Weights of a small transformer language model: width 128.
Each number is 200 + 30 x the weight over its row's rms, rounded and kept within 0 to 999. Layers, rows and columns count from 0. The size before them is the row's rms in percent of the matrix's.

# layer 3 MLP down, 128x448, rms 0.124, rows 63-93, columns 224-447
094,252,237,212,187,166,181,191,252,207,202,197,207,202,195,181,170,199,221,182,240,177,185,200,187,239,131,185,200,225,184,236,137,215,179,203,222,182,213,242,173,177,189,211,146,216,166,182,162,154,215,282,208,233,229,207,169,203,229,224,245,175,276,183,196,171,191,198,267,228,202,173,196,207,252,187,197,193,197,179,167,209,169,202,174,189,181,213,198,228,180,201,163,214,216,165,211,206,239,214,203,202,166,184,239,162,227,166,253,232,181,187,184,206,169,228,252,236,231,210,274,172,184,194,173,199,272,224,189,218,140,212,207,178,224,196,170,181,163,212,258,130,198,236,154,158,169,199,207,200,200,179,249,182,209,217,198,230,253,205,174,190,219,227,169,204,229,208,206,180,197,182,177,163,258,196,161,185,184,237,185,191,197,201,140,204,241,188,231,229,197,164,197,184,252,191,168,129,223,207,205,144,200,171,179,134,205,190,208,171,159,176,168,221,211,203,222,217,226,268,221,193,222,230,190
100,162,187,137,210,166,205,187,196,199,202,159,254,177,189,201,180,190,210,188,239,202,159,206,184,221,224,228,273,225,219,221,150,185,218,228,200,223,244,181,214,153,163,192,167,239,232,212,200,113,203,154,246,176,238,164,178,219,170,199,205,204,199,174,186,195,166,222,166,240,221,237,253,195,243,182,186,229,216,256,199,238,165,235,201,256,205,201,113,147,194,196,188,218,183,208,193,266,152,231,220,158,207,212,225,203,237,209,204,255,213,175,228,141,195,197,192,156,171,179,194,193,202,164,199,197,212,147,220,201,165,161,169,197,176,127,156,180,242,226,215,205,194,237,160,173,223,208,182,194,223,245,279,212,218,229,199,191,182,205,226,201,167,208,179,224,197,229,234,217,195,235,231,259,221,222,187,246,198,148,228,207,177,226,153,238,194,207,226,199,188,187,165,254,200,191,227,199,165,168,170,210,182,236,231,219,192,178,208,196,121,226,163,161,230,185,157,259,173,228,194,232,216,231,230
101,222,208,245,204,214,184,258,174,219,178,214,184,183,135,197,181,208,229,215,200,217,158,245,192,209,246,224,153,215,158,213,210,123,174,186,147,220,214,250,195,222,191,206,217,182,155,214,186,180,187,245,249,182,198,193,146,251,215,262,250,248,258,239,171,208,192,161,215,214,193,221,174,219,183,192,190,175,197,164,276,221,219,155,229,268,228,145,152,166,204,216,223,211,215,173,174,174,196,255,210,173,217,199,174,227,191,200,206,188,237,269,208,253,151,206,216,189,123,196,135,234,229,227,195,199,176,213,184,216,225,230,221,212,203,185,205,189,205,235,271,195,212,215,182,172,256,187,172,202,202,202,213,264,212,240,186,191,178,154,180,198,170,184,185,134,223,216,196,171,221,206,225,201,208,215,198,254,202,173,253,204,218,196,226,167,169,196,239,195,178,165,206,178,154,196,167,154,209,176,230,243,196,200,199,236,143,190,147,149,183,181,183,231,198,157,211,188,225,176,251,207,208,201,201
102,182,242,205,180,219,229,223,175,240,208,211,223,182,242,169,190,185,189,184,199,173,203,212,242,199,160,250,142,258,219,196,200,209,201,219,215,216,203,168,185,219,135,199,197,196,174,242,131,231,249,208,209,166,235,182,183,226,192,200,218,204,178,201,220,180,207,207,203,213,144,242,220,254,191,223,169,181,241,138,141,153,258,234,222,244,233,172,144,229,277,189,219,242,161,220,229,194,203,179,192,199,199,240,209,204,186,210,204,226,220,191,255,153,217,208,242,133,204,222,190,159,156,230,165,208,234,223,200,206,139,174,212,173,162,223,173,225,196,224,167,195,234,169,180,236,174,179,213,246,175,192,212,206,186,204,194,213,205,270,197,167,191,192,211,203,209,188,191,172,180,244,150,217,172,198,190,231,206,200,208,216,223,202,230,183,176,177,207,278,265,189,211,223,254,196,145,210,184,189,213,233,217,192,215,213,178,188,226,185,183,224,146,183,212,184,204,196,161,199,270,200,195,223,184
103,228,174,244,232,164,148,217,241,221,226,144,222,241,205,186,223,221,192,191,263,201,185,218,204,261,166,143,163,227,191,248,141,208,217,213,192,196,195,161,236,216,201,230,194,221,195,187,178,114,209,229,250,237,189,188,199,217,214,175,194,164,152,192,217,128,208,177,197,230,154,205,153,225,261,216,157,147,219,196,240,200,162,228,137,256,215,199,217,223,215,183,223,182,222,184,201,236,181,233,182,188,170,268,209,150,191,193,157,151,209,168,171,208,175,209,200,190,221,251,168,186,219,233,197,256,194,261,211,189,147,238,197,161,221,215,172,206,210,163,178,164,197,176,224,199,165,230,188,220,214,218,191,223,211,201,176,275,216,145,218,146,226,140,178,181,215,178,171,190,201,206,177,182,226,195,235,243,221,212,205,217,187,186,212,164,184,199,177,184,239,239,182,195,221,180,236,254,197,173,159,188,259,198,155,183,212,209,190,179,239,144,213,162,207,257,201,216,237,220,192,211,237,191,197
102,166,163,189,222,207,190,204,204,153,189,192,185,157,207,220,224,191,247,206,205,168,114,203,182,181,283,215,218,217,270,174,201,212,192,211,130,195,142,187,200,181,172,158,209,223,209,215,228,249,194,196,173,200,195,212,184,205,227,193,197,273,223,182,162,218,204,156,155,205,223,155,189,175,175,207,189,217,244,210,207,180,197,182,205,180,217,156,174,181,235,230,149,177,244,219,167,169,158,187,241,198,244,194,206,244,193,210,217,209,246,245,216,249,221,197,222,194,213,200,220,228,225,194,202,181,193,178,218,192,212,237,183,176,158,196,188,179,155,177,263,184,203,204,185,224,147,192,213,169,193,231,240,200,210,244,226,251,232,269,194,248,231,216,190,130,198,191,232,163,259,220,241,201,175,186,145,187,152,185,253,205,211,158,194,191,205,169,243,159,127,218,208,160,228,185,211,175,190,190,209,227,160,226,241,188,159,202,217,102,153,197,160,237,165,197,215,192,190,191,209,159,174,195,236
097,216,181,198,189,217,139,211,161,208,170,178,233,231,222,238,199,253,240,198,195,214,167,166,204,184,185,210,155,284,180,197,250,230,151,250,215,206,145,221,162,165,196,149,197,183,187,223,187,207,215,193,168,171,243,232,173,173,195,169,169,237,203,260,165,187,203,239,259,209,191,198,230,197,245,167,179,173,222,209,174,165,181,232,199,244,183,137,225,249,171,188,195,191,177,179,177,192,217,187,154,235,193,217,203,201,226,176,207,216,172,219,214,264,159,207,188,239,246,186,197,229,179,184,191,247,210,230,250,177,169,169,187,198,193,195,184,213,197,228,137,270,178,177,209,258,214,197,197,224,150,189,226,212,201,178,238,229,203,158,236,169,168,179,189,249,185,222,126,240,234,217,223,213,198,197,190,205,177,198,174,199,225,185,203,170,259,185,184,206,208,175,207,147,202,183,223,210,214,184,160,195,233,229,246,172,200,224,194,211,213,215,144,202,195,231,227,142,271,206,169,191,196,284,228
105,220,236,203,173,199,236,249,207,162,195,189,268,184,200,198,181,228,235,190,196,183,183,153,195,190,161,116,175,233,156,164,222,197,183,165,147,218,199,147,222,204,153,190,225,219,210,208,216,240,166,221,205,186,190,192,176,142,207,168,243,233,184,220,211,190,200,233,220,164,169,259,230,207,168,190,214,203,201,204,182,179,212,230,254,196,225,243,179,185,204,240,192,225,214,195,169,211,192,198,155,179,169,224,165,165,206,207,162,211,207,204,228,227,271,185,226,186,152,208,220,178,216,201,196,164,231,218,220,216,253,226,203,200,201,232,180,204,167,194,206,199,211,231,218,193,179,247,206,181,180,278,189,145,190,168,178,172,210,202,178,189,191,216,168,228,133,204,167,248,231,169,142,186,221,238,215,203,211,163,127,245,222,273,223,153,198,197,212,209,151,189,189,127,221,191,148,222,211,243,188,215,164,228,228,222,220,186,181,226,224,205,177,244,154,196,163,170,146,221,203,182,168,260,176
097,216,171,210,227,186,210,201,225,173,164,151,181,179,216,212,179,140,203,238,174,215,196,186,191,177,155,230,201,206,184,235,177,282,220,216,187,191,177,231,146,178,162,244,201,235,205,145,208,212,237,176,200,199,231,219,231,161,255,216,209,258,178,239,175,135,234,183,199,238,261,152,219,225,206,193,205,194,243,201,168,208,183,143,208,202,167,230,175,223,220,200,262,209,203,240,228,176,222,189,144,182,192,180,233,188,200,198,204,196,178,241,184,214,159,171,160,184,219,163,203,192,195,172,264,228,230,172,169,153,156,171,225,200,229,228,146,157,219,253,204,197,199,140,166,212,232,153,193,259,224,235,205,172,198,256,199,167,142,149,215,228,187,171,241,178,189,248,205,233,226,156,236,240,179,146,175,201,158,201,219,173,252,199,235,235,230,176,213,223,195,211,199,161,211,217,239,214,240,225,212,196,220,170,184,227,191,177,201,195,221,191,207,184,216,215,183,174,170,108,184,152,233,210,229
098,150,201,124,238,251,180,125,185,201,178,168,190,251,214,200,181,178,211,185,129,207,194,194,194,211,234,155,195,164,185,253,145,275,181,192,241,225,213,212,204,175,214,268,191,234,172,242,235,162,241,172,121,158,188,216,201,197,188,207,212,199,207,198,178,145,194,179,167,225,172,223,244,216,175,216,164,192,223,203,206,208,183,215,233,184,254,208,225,230,198,204,217,267,196,199,178,197,196,227,209,212,150,181,223,265,204,200,220,156,146,182,167,223,194,222,195,191,192,202,231,196,244,194,209,197,252,208,194,226,179,176,182,176,188,249,141,236,171,196,143,180,221,173,215,146,171,234,226,221,176,170,228,197,169,127,141,210,215,173,206,164,240,178,195,242,245,186,195,224,211,245,180,156,223,170,186,228,270,169,187,188,154,203,240,225,202,178,151,204,176,223,185,185,237,171,203,186,177,219,190,227,213,161,237,227,226,202,159,227,208,203,204,127,156,205,182,221,186,217,205,186,183,209,190
104,218,194,218,189,200,185,227,224,195,240,180,193,230,135,156,180,202,210,198,198,170,224,242,221,139,190,203,161,184,224,201,177,172,232,190,170,208,200,199,240,217,211,221,177,237,189,221,197,207,174,225,233,190,205,219,204,158,191,144,192,271,223,181,177,215,218,155,196,201,159,134,172,211,160,238,186,200,166,170,178,231,177,182,184,198,239,195,257,172,193,198,130,211,193,195,223,232,184,169,191,170,207,221,231,169,175,162,212,175,207,206,191,323,212,227,198,192,187,229,187,203,223,226,204,235,173,143,216,229,147,204,223,232,240,228,205,132,221,253,212,202,144,181,218,261,203,221,223,214,217,210,220,228,268,170,267,152,184,243,271,256,212,180,256,215,212,230,183,174,217,186,218,263,204,212,198,266,210,155,198,186,250,130,188,219,224,231,202,202,193,177,229,176,247,195,187,232,191,225,246,227,199,250,204,174,216,222,205,149,178,196,168,132,208,205,293,222,193,152,188,155,164,190,164
094,184,238,170,253,211,214,231,228,158,171,190,191,202,176,216,208,155,179,243,189,160,183,208,252,171,207,244,169,184,181,192,174,234,215,230,201,173,256,173,232,242,213,238,241,258,209,226,170,207,191,169,145,231,229,185,171,195,231,214,145,232,230,259,193,178,174,258,185,243,218,186,170,264,191,271,205,158,199,222,204,201,194,168,264,212,235,225,185,217,186,189,194,147,220,155,168,171,238,243,214,181,163,198,198,159,217,189,250,213,191,217,210,259,197,206,212,235,203,185,201,220,220,109,177,176,205,177,246,217,203,158,157,252,204,154,174,166,188,251,236,166,191,167,239,201,156,225,224,178,163,201,219,202,217,194,207,194,276,234,185,171,237,172,177,217,185,233,137,198,165,189,165,210,211,225,235,201,175,246,205,207,148,241,217,200,185,213,203,204,191,176,199,212,177,213,240,231,155,231,166,220,208,224,153,189,209,191,192,190,210,211,211,266,212,180,202,210,196,265,232,236,175,202,186
100,202,172,203,197,181,145,192,276,233,164,203,168,209,152,118,224,194,215,198,197,192,197,258,205,219,208,269,212,182,207,199,185,232,196,172,201,229,236,174,221,220,219,161,225,200,217,219,191,190,204,216,153,199,242,203,179,197,249,241,228,196,173,228,176,181,212,199,211,192,198,174,207,222,229,213,174,187,188,196,178,219,193,159,180,230,204,241,151,179,217,234,193,192,169,209,197,227,240,200,155,201,197,205,237,227,241,183,216,208,170,174,210,191,198,183,214,249,164,181,143,215,195,239,148,212,178,252,145,187,143,171,242,173,168,179,234,241,206,162,152,189,233,199,264,132,143,228,205,210,211,218,221,205,153,211,186,203,161,169,221,216,192,219,283,235,216,198,199,170,241,225,179,213,170,133,177,237,200,232,181,142,181,232,228,233,184,213,251,232,233,178,221,197,231,198,175,194,196,144,187,186,216,124,209,179,212,266,202,171,193,173,214,122,181,189,192,186,218,183,178,198,173,165,167
097,229,181,173,155,189,232,163,220,187,168,186,234,210,186,210,211,241,165,295,197,248,159,296,186,164,235,175,160,129,216,167,140,269,216,179,195,216,197,185,150,172,162,193,200,298,189,237,210,206,198,230,166,155,155,236,199,214,219,208,225,199,204,183,221,138,205,177,181,226,213,165,205,187,122,197,213,204,150,228,169,177,234,168,229,221,219,189,238,221,231,222,175,168,149,222,221,245,211,178,232,221,199,182,230,194,222,209,234,162,160,234,205,242,117,238,162,179,181,173,234,140,147,178,193,237,183,191,231,232,148,160,198,212,184,236,272,185,204,232,240,196,199,218,234,222,181,197,186,205,224,243,241,168,169,197,228,186,240,205,234,185,155,223,206,205,176,199,190,196,202,175,208,274,244,199,189,163,181,210,234,203,208,178,199,189,191,190,207,141,180,147,212,217,205,185,247,140,205,230,217,210,211,205,201,193,205,205,228,229,177,221,184,225,220,208,181,212,193,220,203,179,223,178,220
099,173,165,222,151,196,178,224,240,211,218,157,246,195,165,194,200,131,203,183,191,207,193,191,207,156,190,175,245,230,173,204,167,197,224,168,168,198,223,194,204,199,181,228,200,185,251,266,218,215,202,202,231,204,198,237,208,150,262,196,223,183,199,197,236,188,228,215,199,170,218,205,221,123,167,224,216,197,213,211,208,209,208,198,180,206,208,158,177,264,185,193,129,186,199,158,180,195,166,194,175,207,221,121,211,162,201,249,199,207,229,151,245,135,198,202,223,206,260,198,187,187,223,192,202,215,191,189,224,199,206,192,209,226,164,235,214,175,205,176,139,158,201,211,219,310,198,204,188,149,162,209,203,149,216,165,217,210,259,188,234,170,151,209,181,250,215,211,207,197,153,195,173,234,230,234,192,185,210,188,192,178,201,210,230,216,245,226,210,193,216,161,146,240,173,135,263,161,185,237,229,199,198,195,186,246,140,237,231,230,189,199,190,202,226,178,242,186,209,185,145,241,163,163,217
102,194,206,174,182,185,143,205,229,200,195,267,211,215,179,223,218,129,256,161,194,171,274,241,213,219,265,206,184,212,199,159,191,282,198,229,147,213,217,184,111,220,214,183,241,278,165,189,174,199,182,124,150,190,208,207,162,196,278,202,220,214,154,226,193,182,170,187,246,177,172,189,246,196,211,223,177,183,231,245,182,171,212,156,170,236,208,165,187,214,248,231,212,255,166,222,242,196,215,204,225,223,169,227,225,222,195,222,235,202,193,203,224,199,194,217,185,204,200,207,209,213,234,134,189,226,241,190,194,173,201,251,222,173,181,234,173,180,182,151,171,221,175,186,229,187,254,173,170,210,219,155,235,216,139,183,226,238,189,180,209,226,194,203,229,206,216,239,201,222,186,170,257,231,206,186,192,230,182,200,144,215,240,226,160,185,184,199,240,260,192,175,189,187,238,202,228,237,179,232,214,186,213,144,223,196,194,155,188,157,236,182,222,197,196,199,214,235,211,162,159,232,185,235,260
109,212,191,200,169,142,248,171,128,210,202,202,220,201,226,208,267,222,242,170,185,212,234,300,166,164,193,159,178,203,174,185,200,225,177,203,202,220,244,229,236,190,250,158,217,164,209,136,184,245,189,176,226,215,219,136,228,200,206,202,191,162,219,203,204,216,196,232,197,154,206,254,181,174,217,179,205,183,197,219,219,177,179,229,230,217,201,238,228,246,239,199,146,188,210,171,190,177,201,220,153,179,216,203,193,172,198,193,240,176,209,200,195,143,189,179,183,167,221,222,172,193,211,160,251,139,169,238,204,189,283,171,158,158,218,204,210,274,159,117,192,127,198,183,190,261,155,224,216,155,209,250,144,201,203,172,202,159,202,214,192,207,198,233,216,200,171,204,184,196,177,210,195,186,218,188,254,202,207,223,193,203,187,250,160,227,171,230,221,179,225,229,187,276,238,191,220,199,201,209,199,198,189,184,241,220,277,204,231,202,199,214,222,231,207,224,211,162,166,219,219,219,159,227,199
102,210,255,216,201,243,222,203,202,241,216,237,248,226,172,191,198,156,217,212,200,174,190,135,149,199,228,188,176,192,188,151,177,241,218,199,245,184,230,195,241,240,213,172,170,223,238,212,242,232,233,164,233,221,190,158,232,207,210,203,238,259,212,218,183,205,252,222,178,195,195,168,169,149,162,244,212,185,210,189,142,202,186,208,180,213,218,224,237,189,188,222,199,198,249,177,217,267,175,218,223,205,159,161,192,246,178,156,242,224,191,141,190,217,122,233,173,179,202,177,238,171,185,205,259,210,211,204,199,212,194,187,211,168,204,175,177,193,167,205,149,170,202,187,189,239,214,144,239,205,251,232,241,191,200,196,166,205,182,165,227,138,194,173,130,205,211,196,199,240,256,201,158,188,143,195,214,202,225,198,173,134,170,232,205,230,198,158,177,252,132,179,216,246,183,240,190,176,209,240,204,206,164,206,156,226,254,218,137,232,229,203,258,213,195,178,174,190,241,189,210,189,207,213,169
101,221,200,193,168,208,195,190,189,176,190,194,227,161,234,207,139,247,252,205,148,209,198,190,233,205,221,216,200,220,247,174,196,221,283,145,253,218,171,198,187,162,244,212,202,218,171,231,140,218,171,205,145,183,249,230,180,164,173,159,156,212,212,183,220,204,141,227,181,253,137,196,242,214,153,194,205,213,202,225,261,203,260,213,178,174,219,227,198,164,232,209,173,192,200,191,150,198,248,161,230,140,153,218,179,197,193,246,199,169,232,189,205,189,175,189,240,230,180,187,199,202,170,179,247,137,208,251,211,219,215,218,234,187,170,147,185,218,143,234,210,222,152,247,209,182,183,186,201,162,186,205,151,191,194,137,160,213,242,175,244,195,126,210,218,164,260,196,226,248,203,168,218,197,227,221,218,196,205,192,200,194,200,127,187,187,156,154,201,165,220,232,156,175,181,158,218,221,269,199,200,202,173,246,253,221,176,232,208,193,154,254,188,208,197,221,202,217,162,195,203,151,203,164,213
105,167,185,120,180,189,212,215,178,218,207,165,225,217,173,274,125,218,198,213,216,210,159,260,220,202,188,218,194,160,252,242,206,205,191,175,196,231,204,181,221,175,173,182,192,207,151,235,179,208,203,193,217,237,224,166,207,220,176,235,155,141,211,189,210,182,180,207,215,245,164,239,193,276,227,212,208,225,211,140,218,208,186,219,229,181,212,261,187,217,226,223,212,181,221,201,204,204,210,212,169,240,149,197,207,241,266,242,227,122,147,140,144,189,202,238,202,179,207,253,164,205,143,213,248,206,158,160,218,193,205,129,190,248,199,177,216,225,189,193,179,213,189,180,165,209,240,171,210,251,206,174,162,182,159,146,198,202,250,159,183,239,211,188,145,140,203,163,237,190,139,216,223,194,197,197,247,176,226,207,190,195,198,208,203,210,174,213,274,183,224,227,222,209,210,181,191,221,224,230,217,139,188,177,142,180,215,186,175,148,226,134,160,175,223,193,195,142,225,228,184,176,176,184,143
102,199,165,208,188,169,207,209,222,198,164,194,186,194,157,191,132,198,208,155,220,154,221,154,184,169,192,152,181,303,204,196,203,184,162,186,216,155,225,218,203,164,224,226,208,146,193,140,216,176,184,187,205,204,208,216,176,176,219,183,141,250,198,213,162,189,241,270,260,194,144,166,181,171,218,165,193,218,194,219,185,226,216,191,157,203,250,211,184,200,229,159,223,174,162,158,196,256,195,256,185,191,209,239,220,173,211,152,205,205,203,211,240,252,228,169,220,230,256,198,214,240,171,227,208,182,183,219,164,189,198,173,200,176,188,218,216,186,152,231,209,211,120,230,171,223,238,220,194,173,207,238,212,191,217,217,176,201,198,254,205,223,197,146,210,197,176,173,189,165,144,180,217,223,163,227,220,202,182,193,224,191,184,147,179,205,200,170,161,173,205,178,217,164,219,257,180,189,183,163,193,223,197,205,188,226,222,210,192,202,222,200,216,172,168,215,208,183,163,219,192,241,210,243,198
101,142,209,216,171,196,216,243,174,195,172,223,235,159,215,169,207,256,193,203,206,180,181,214,157,235,157,211,224,210,176,200,211,160,184,205,212,160,182,156,196,182,193,182,169,267,254,193,245,218,180,230,200,213,152,205,185,183,194,190,141,230,235,206,219,177,185,257,216,208,243,221,166,201,171,174,192,189,206,248,168,188,201,192,277,163,156,224,240,212,172,207,255,207,265,227,136,201,229,121,215,242,261,158,205,218,212,203,219,171,232,241,196,238,217,196,230,167,148,205,150,222,202,185,215,201,219,162,218,225,222,213,214,208,254,199,170,193,127,210,241,171,170,224,242,223,264,146,207,175,241,222,165,170,119,157,243,186,216,194,257,195,198,171,156,216,200,265,161,142,252,196,222,228,219,248,190,195,150,205,208,173,209,162,280,174,193,215,243,143,213,249,213,166,259,212,209,149,229,218,197,192,242,230,163,152,196,155,239,211,193,244,227,179,147,204,200,204,216,176,186,172,169,207,180
101,201,187,253,160,213,235,173,168,195,223,222,238,221,176,216,253,165,187,142,148,208,255,168,207,147,177,263,235,201,163,176,236,198,182,216,180,187,196,132,190,170,208,166,133,243,175,231,221,200,187,178,200,177,180,176,223,216,174,165,207,220,171,226,200,231,186,195,196,158,199,228,187,154,176,184,154,191,233,252,218,163,203,219,209,232,287,217,202,206,213,252,219,190,212,199,119,223,216,200,265,183,172,204,210,212,194,259,226,187,145,216,210,177,245,190,166,206,220,230,163,175,226,225,191,204,198,270,159,180,248,266,223,205,218,193,201,233,185,158,230,170,220,188,219,235,188,250,222,210,223,222,246,213,180,190,173,186,221,200,208,199,241,131,209,239,174,138,176,209,164,119,162,188,160,218,215,230,202,205,232,174,164,166,172,218,227,172,226,207,198,143,185,211,207,238,211,168,190,209,146,212,156,217,192,184,242,245,210,209,219,216,271,178,210,176,200,225,210,244,187,225,232,215,212
104,169,245,217,199,223,188,215,203,162,148,184,150,180,207,196,112,170,184,218,201,238,171,155,222,226,221,176,149,198,251,188,203,176,221,172,209,237,224,195,239,214,230,183,238,196,197,163,216,181,174,233,204,212,206,137,183,240,181,172,208,243,226,232,154,248,176,168,216,174,265,180,255,185,117,167,219,152,227,198,182,230,181,208,161,256,220,174,199,248,170,194,196,172,265,192,149,165,216,153,206,160,202,176,145,190,193,128,251,218,162,195,244,189,201,106,218,233,187,172,221,225,237,170,231,185,177,230,191,203,168,159,172,199,194,232,210,274,235,172,208,226,179,176,219,189,227,228,201,187,164,186,202,200,180,220,179,180,244,220,187,142,204,183,217,213,214,205,202,163,189,185,239,218,224,177,217,267,203,235,215,224,183,147,187,170,205,232,176,215,145,211,258,237,255,207,204,185,169,198,195,176,263,204,211,177,232,197,164,207,202,216,177,202,170,228,157,240,209,223,184,211,212,172,192
102,191,168,204,169,174,239,151,176,206,224,244,202,157,204,196,186,177,248,194,197,208,188,182,155,185,213,224,224,232,251,239,232,181,210,226,209,182,187,159,162,210,241,175,166,208,144,244,198,156,212,184,191,163,198,241,200,215,220,227,190,211,244,222,177,205,215,225,219,181,205,230,168,212,219,177,245,251,239,205,226,217,203,165,207,239,175,188,116,241,189,215,171,251,184,248,197,201,189,205,196,211,222,181,225,210,232,195,177,189,270,185,267,185,213,214,189,217,239,184,210,198,193,225,146,174,196,150,195,191,228,232,223,174,203,223,224,130,182,215,219,232,152,162,196,76,235,167,154,191,212,213,220,195,178,183,212,201,186,207,176,230,181,191,238,175,199,139,212,141,254,211,187,153,239,208,229,158,217,150,192,153,178,194,276,231,212,175,202,220,211,165,197,156,201,185,218,190,141,158,268,228,243,213,184,229,160,208,175,191,258,166,155,183,201,174,184,178,244,194,199,163,156,227,177
106,209,254,138,246,190,202,227,110,158,176,172,201,213,197,195,187,227,151,225,188,183,214,198,208,207,193,208,154,232,213,148,119,236,198,200,153,215,202,192,218,163,199,181,251,225,199,193,195,196,181,162,226,285,167,241,186,196,181,159,211,163,204,213,219,206,171,128,198,141,226,192,197,206,165,196,234,200,169,179,239,208,156,229,173,211,190,206,187,217,190,227,143,257,235,256,202,228,175,258,213,220,185,200,186,223,221,162,130,239,240,198,236,230,223,178,239,208,247,170,199,210,215,228,186,207,222,189,182,184,192,183,202,195,183,191,197,209,194,209,208,217,196,188,247,149,184,213,157,218,234,189,223,217,194,217,234,239,183,179,209,155,225,213,182,254,185,126,218,165,207,189,172,179,197,204,265,195,225,254,230,158,210,262,172,207,200,179,248,189,225,199,243,180,230,208,169,188,213,195,200,206,177,152,185,234,211,223,231,172,223,216,213,225,176,168,188,224,151,246,173,240,175,196,186
103,199,222,244,210,213,194,215,249,200,196,216,185,244,204,239,106,204,156,209,245,164,211,188,210,171,207,204,194,215,182,219,145,191,212,225,199,189,167,159,244,203,209,138,202,170,214,205,235,192,194,221,264,231,239,191,176,210,163,220,273,229,217,145,229,186,248,228,190,193,159,147,209,176,179,207,170,154,177,206,207,232,207,177,160,173,145,195,163,193,146,222,232,199,205,203,197,249,250,178,194,146,200,164,182,192,214,214,156,190,226,217,141,218,205,181,223,190,179,123,170,177,213,164,163,202,225,177,187,165,218,157,182,203,183,239,209,144,185,203,182,215,229,210,237,197,169,170,267,199,188,227,236,251,265,160,210,221,191,138,172,252,226,196,198,211,218,271,221,216,255,207,248,213,223,171,187,219,265,172,195,189,194,177,193,205,176,177,174,214,223,232,203,200,226,276,213,153,198,212,219,198,227,111,183,170,183,199,234,236,174,182,223,241,223,186,192,152,216,245,259,190,242,173,223
105,172,172,162,203,185,222,219,172,208,210,201,178,198,216,174,235,172,208,167,182,113,181,220,254,201,211,190,205,196,144,192,172,244,198,206,198,199,189,160,243,224,153,198,239,238,213,179,219,189,191,212,186,248,179,190,209,212,156,202,147,191,165,176,239,194,189,211,200,204,207,190,230,179,215,198,162,238,217,205,215,190,168,143,199,209,181,259,205,166,171,222,191,160,208,205,172,227,159,173,205,258,194,189,213,177,159,165,212,211,189,197,124,210,214,159,200,172,162,160,204,192,253,198,228,156,165,194,160,222,226,247,193,227,202,148,241,185,190,134,219,205,185,265,151,151,178,215,253,179,155,226,215,137,175,231,250,141,256,251,211,220,173,247,209,216,209,213,156,216,203,198,216,183,199,122,218,195,161,127,201,236,187,229,164,170,216,223,216,236,195,224,242,158,216,220,145,233,197,230,227,232,229,163,207,205,231,166,246,187,250,219,259,192,224,275,232,209,212,204,224,221,192,161,157
107,203,164,170,230,203,214,209,213,198,177,137,214,181,168,200,212,204,238,189,204,214,164,208,219,242,191,233,196,243,188,151,206,170,188,178,212,164,146,207,185,150,239,191,191,252,196,148,187,241,228,224,139,230,167,173,210,181,221,177,188,215,200,181,198,197,209,170,142,185,188,156,219,177,221,222,243,176,143,269,222,305,220,214,205,202,222,244,192,208,222,223,173,212,273,184,180,191,180,176,195,188,249,243,200,261,182,211,182,162,229,174,201,214,225,227,181,178,201,197,195,206,217,193,211,168,225,181,241,187,187,235,186,199,176,160,258,166,207,258,220,203,182,229,192,202,230,236,186,181,169,212,211,216,207,243,182,202,229,175,204,186,210,197,167,133,240,181,209,231,245,253,232,235,225,228,221,210,206,227,171,219,205,208,197,146,223,162,249,221,188,223,249,184,143,151,204,211,209,243,152,159,218,153,239,134,181,190,203,189,245,224,191,198,168,219,196,204,211,174,244,232,216,214,238
094,235,182,167,199,214,203,218,216,192,189,222,195,200,148,171,173,191,188,228,219,214,137,200,230,228,198,192,186,218,191,223,222,246,203,191,224,170,157,175,140,256,208,187,226,222,237,221,203,218,165,190,203,195,201,178,206,216,219,188,221,213,155,224,197,170,238,228,201,189,205,194,201,206,161,212,169,218,152,184,187,171,259,259,180,198,216,187,222,202,227,171,208,196,185,192,153,172,215,153,179,189,217,216,225,231,211,250,241,181,261,205,144,165,227,187,233,232,148,214,263,127,238,222,189,213,207,188,235,210,223,252,241,233,227,223,209,202,247,237,180,170,171,227,198,233,202,182,205,172,199,202,156,200,211,205,183,202,193,206,180,170,235,171,229,217,135,217,195,196,194,182,172,159,158,211,248,220,205,200,200,210,212,157,174,203,221,228,186,240,233,186,222,196,206,142,181,222,177,186,235,187,251,218,281,179,196,175,236,185,180,176,172,238,152,224,151,225,209,148,177,203,217,164,230
097,145,213,245,200,242,188,140,181,175,217,178,208,192,231,212,181,197,165,200,192,204,171,209,194,201,197,207,218,165,239,207,230,197,181,193,216,229,261,217,183,186,157,221,200,259,201,256,253,166,216,227,190,184,234,196,268,193,205,184,204,225,205,212,150,192,222,198,186,158,191,183,205,180,183,136,222,177,161,184,227,179,229,176,194,209,159,159,223,161,223,149,222,266,189,214,208,226,159,191,232,168,247,219,161,225,196,188,196,195,172,175,183,203,207,193,224,182,182,178,147,231,184,224,204,170,161,182,211,185,195,214,214,251,215,216,219,209,209,194,235,197,169,227,176,127,167,207,182,146,187,176,238,214,220,247,176,203,183,170,222,185,190,186,224,203,221,151,202,157,218,184,189,171,188,183,186,174,242,157,194,234,244,199,222,186,198,197,188,178,222,160,161,178,180,239,225,228,169,130,192,217,215,193,237,205,171,185,225,184,184,167,219,214,243,308,270,180,235,136,224,237,236,187,226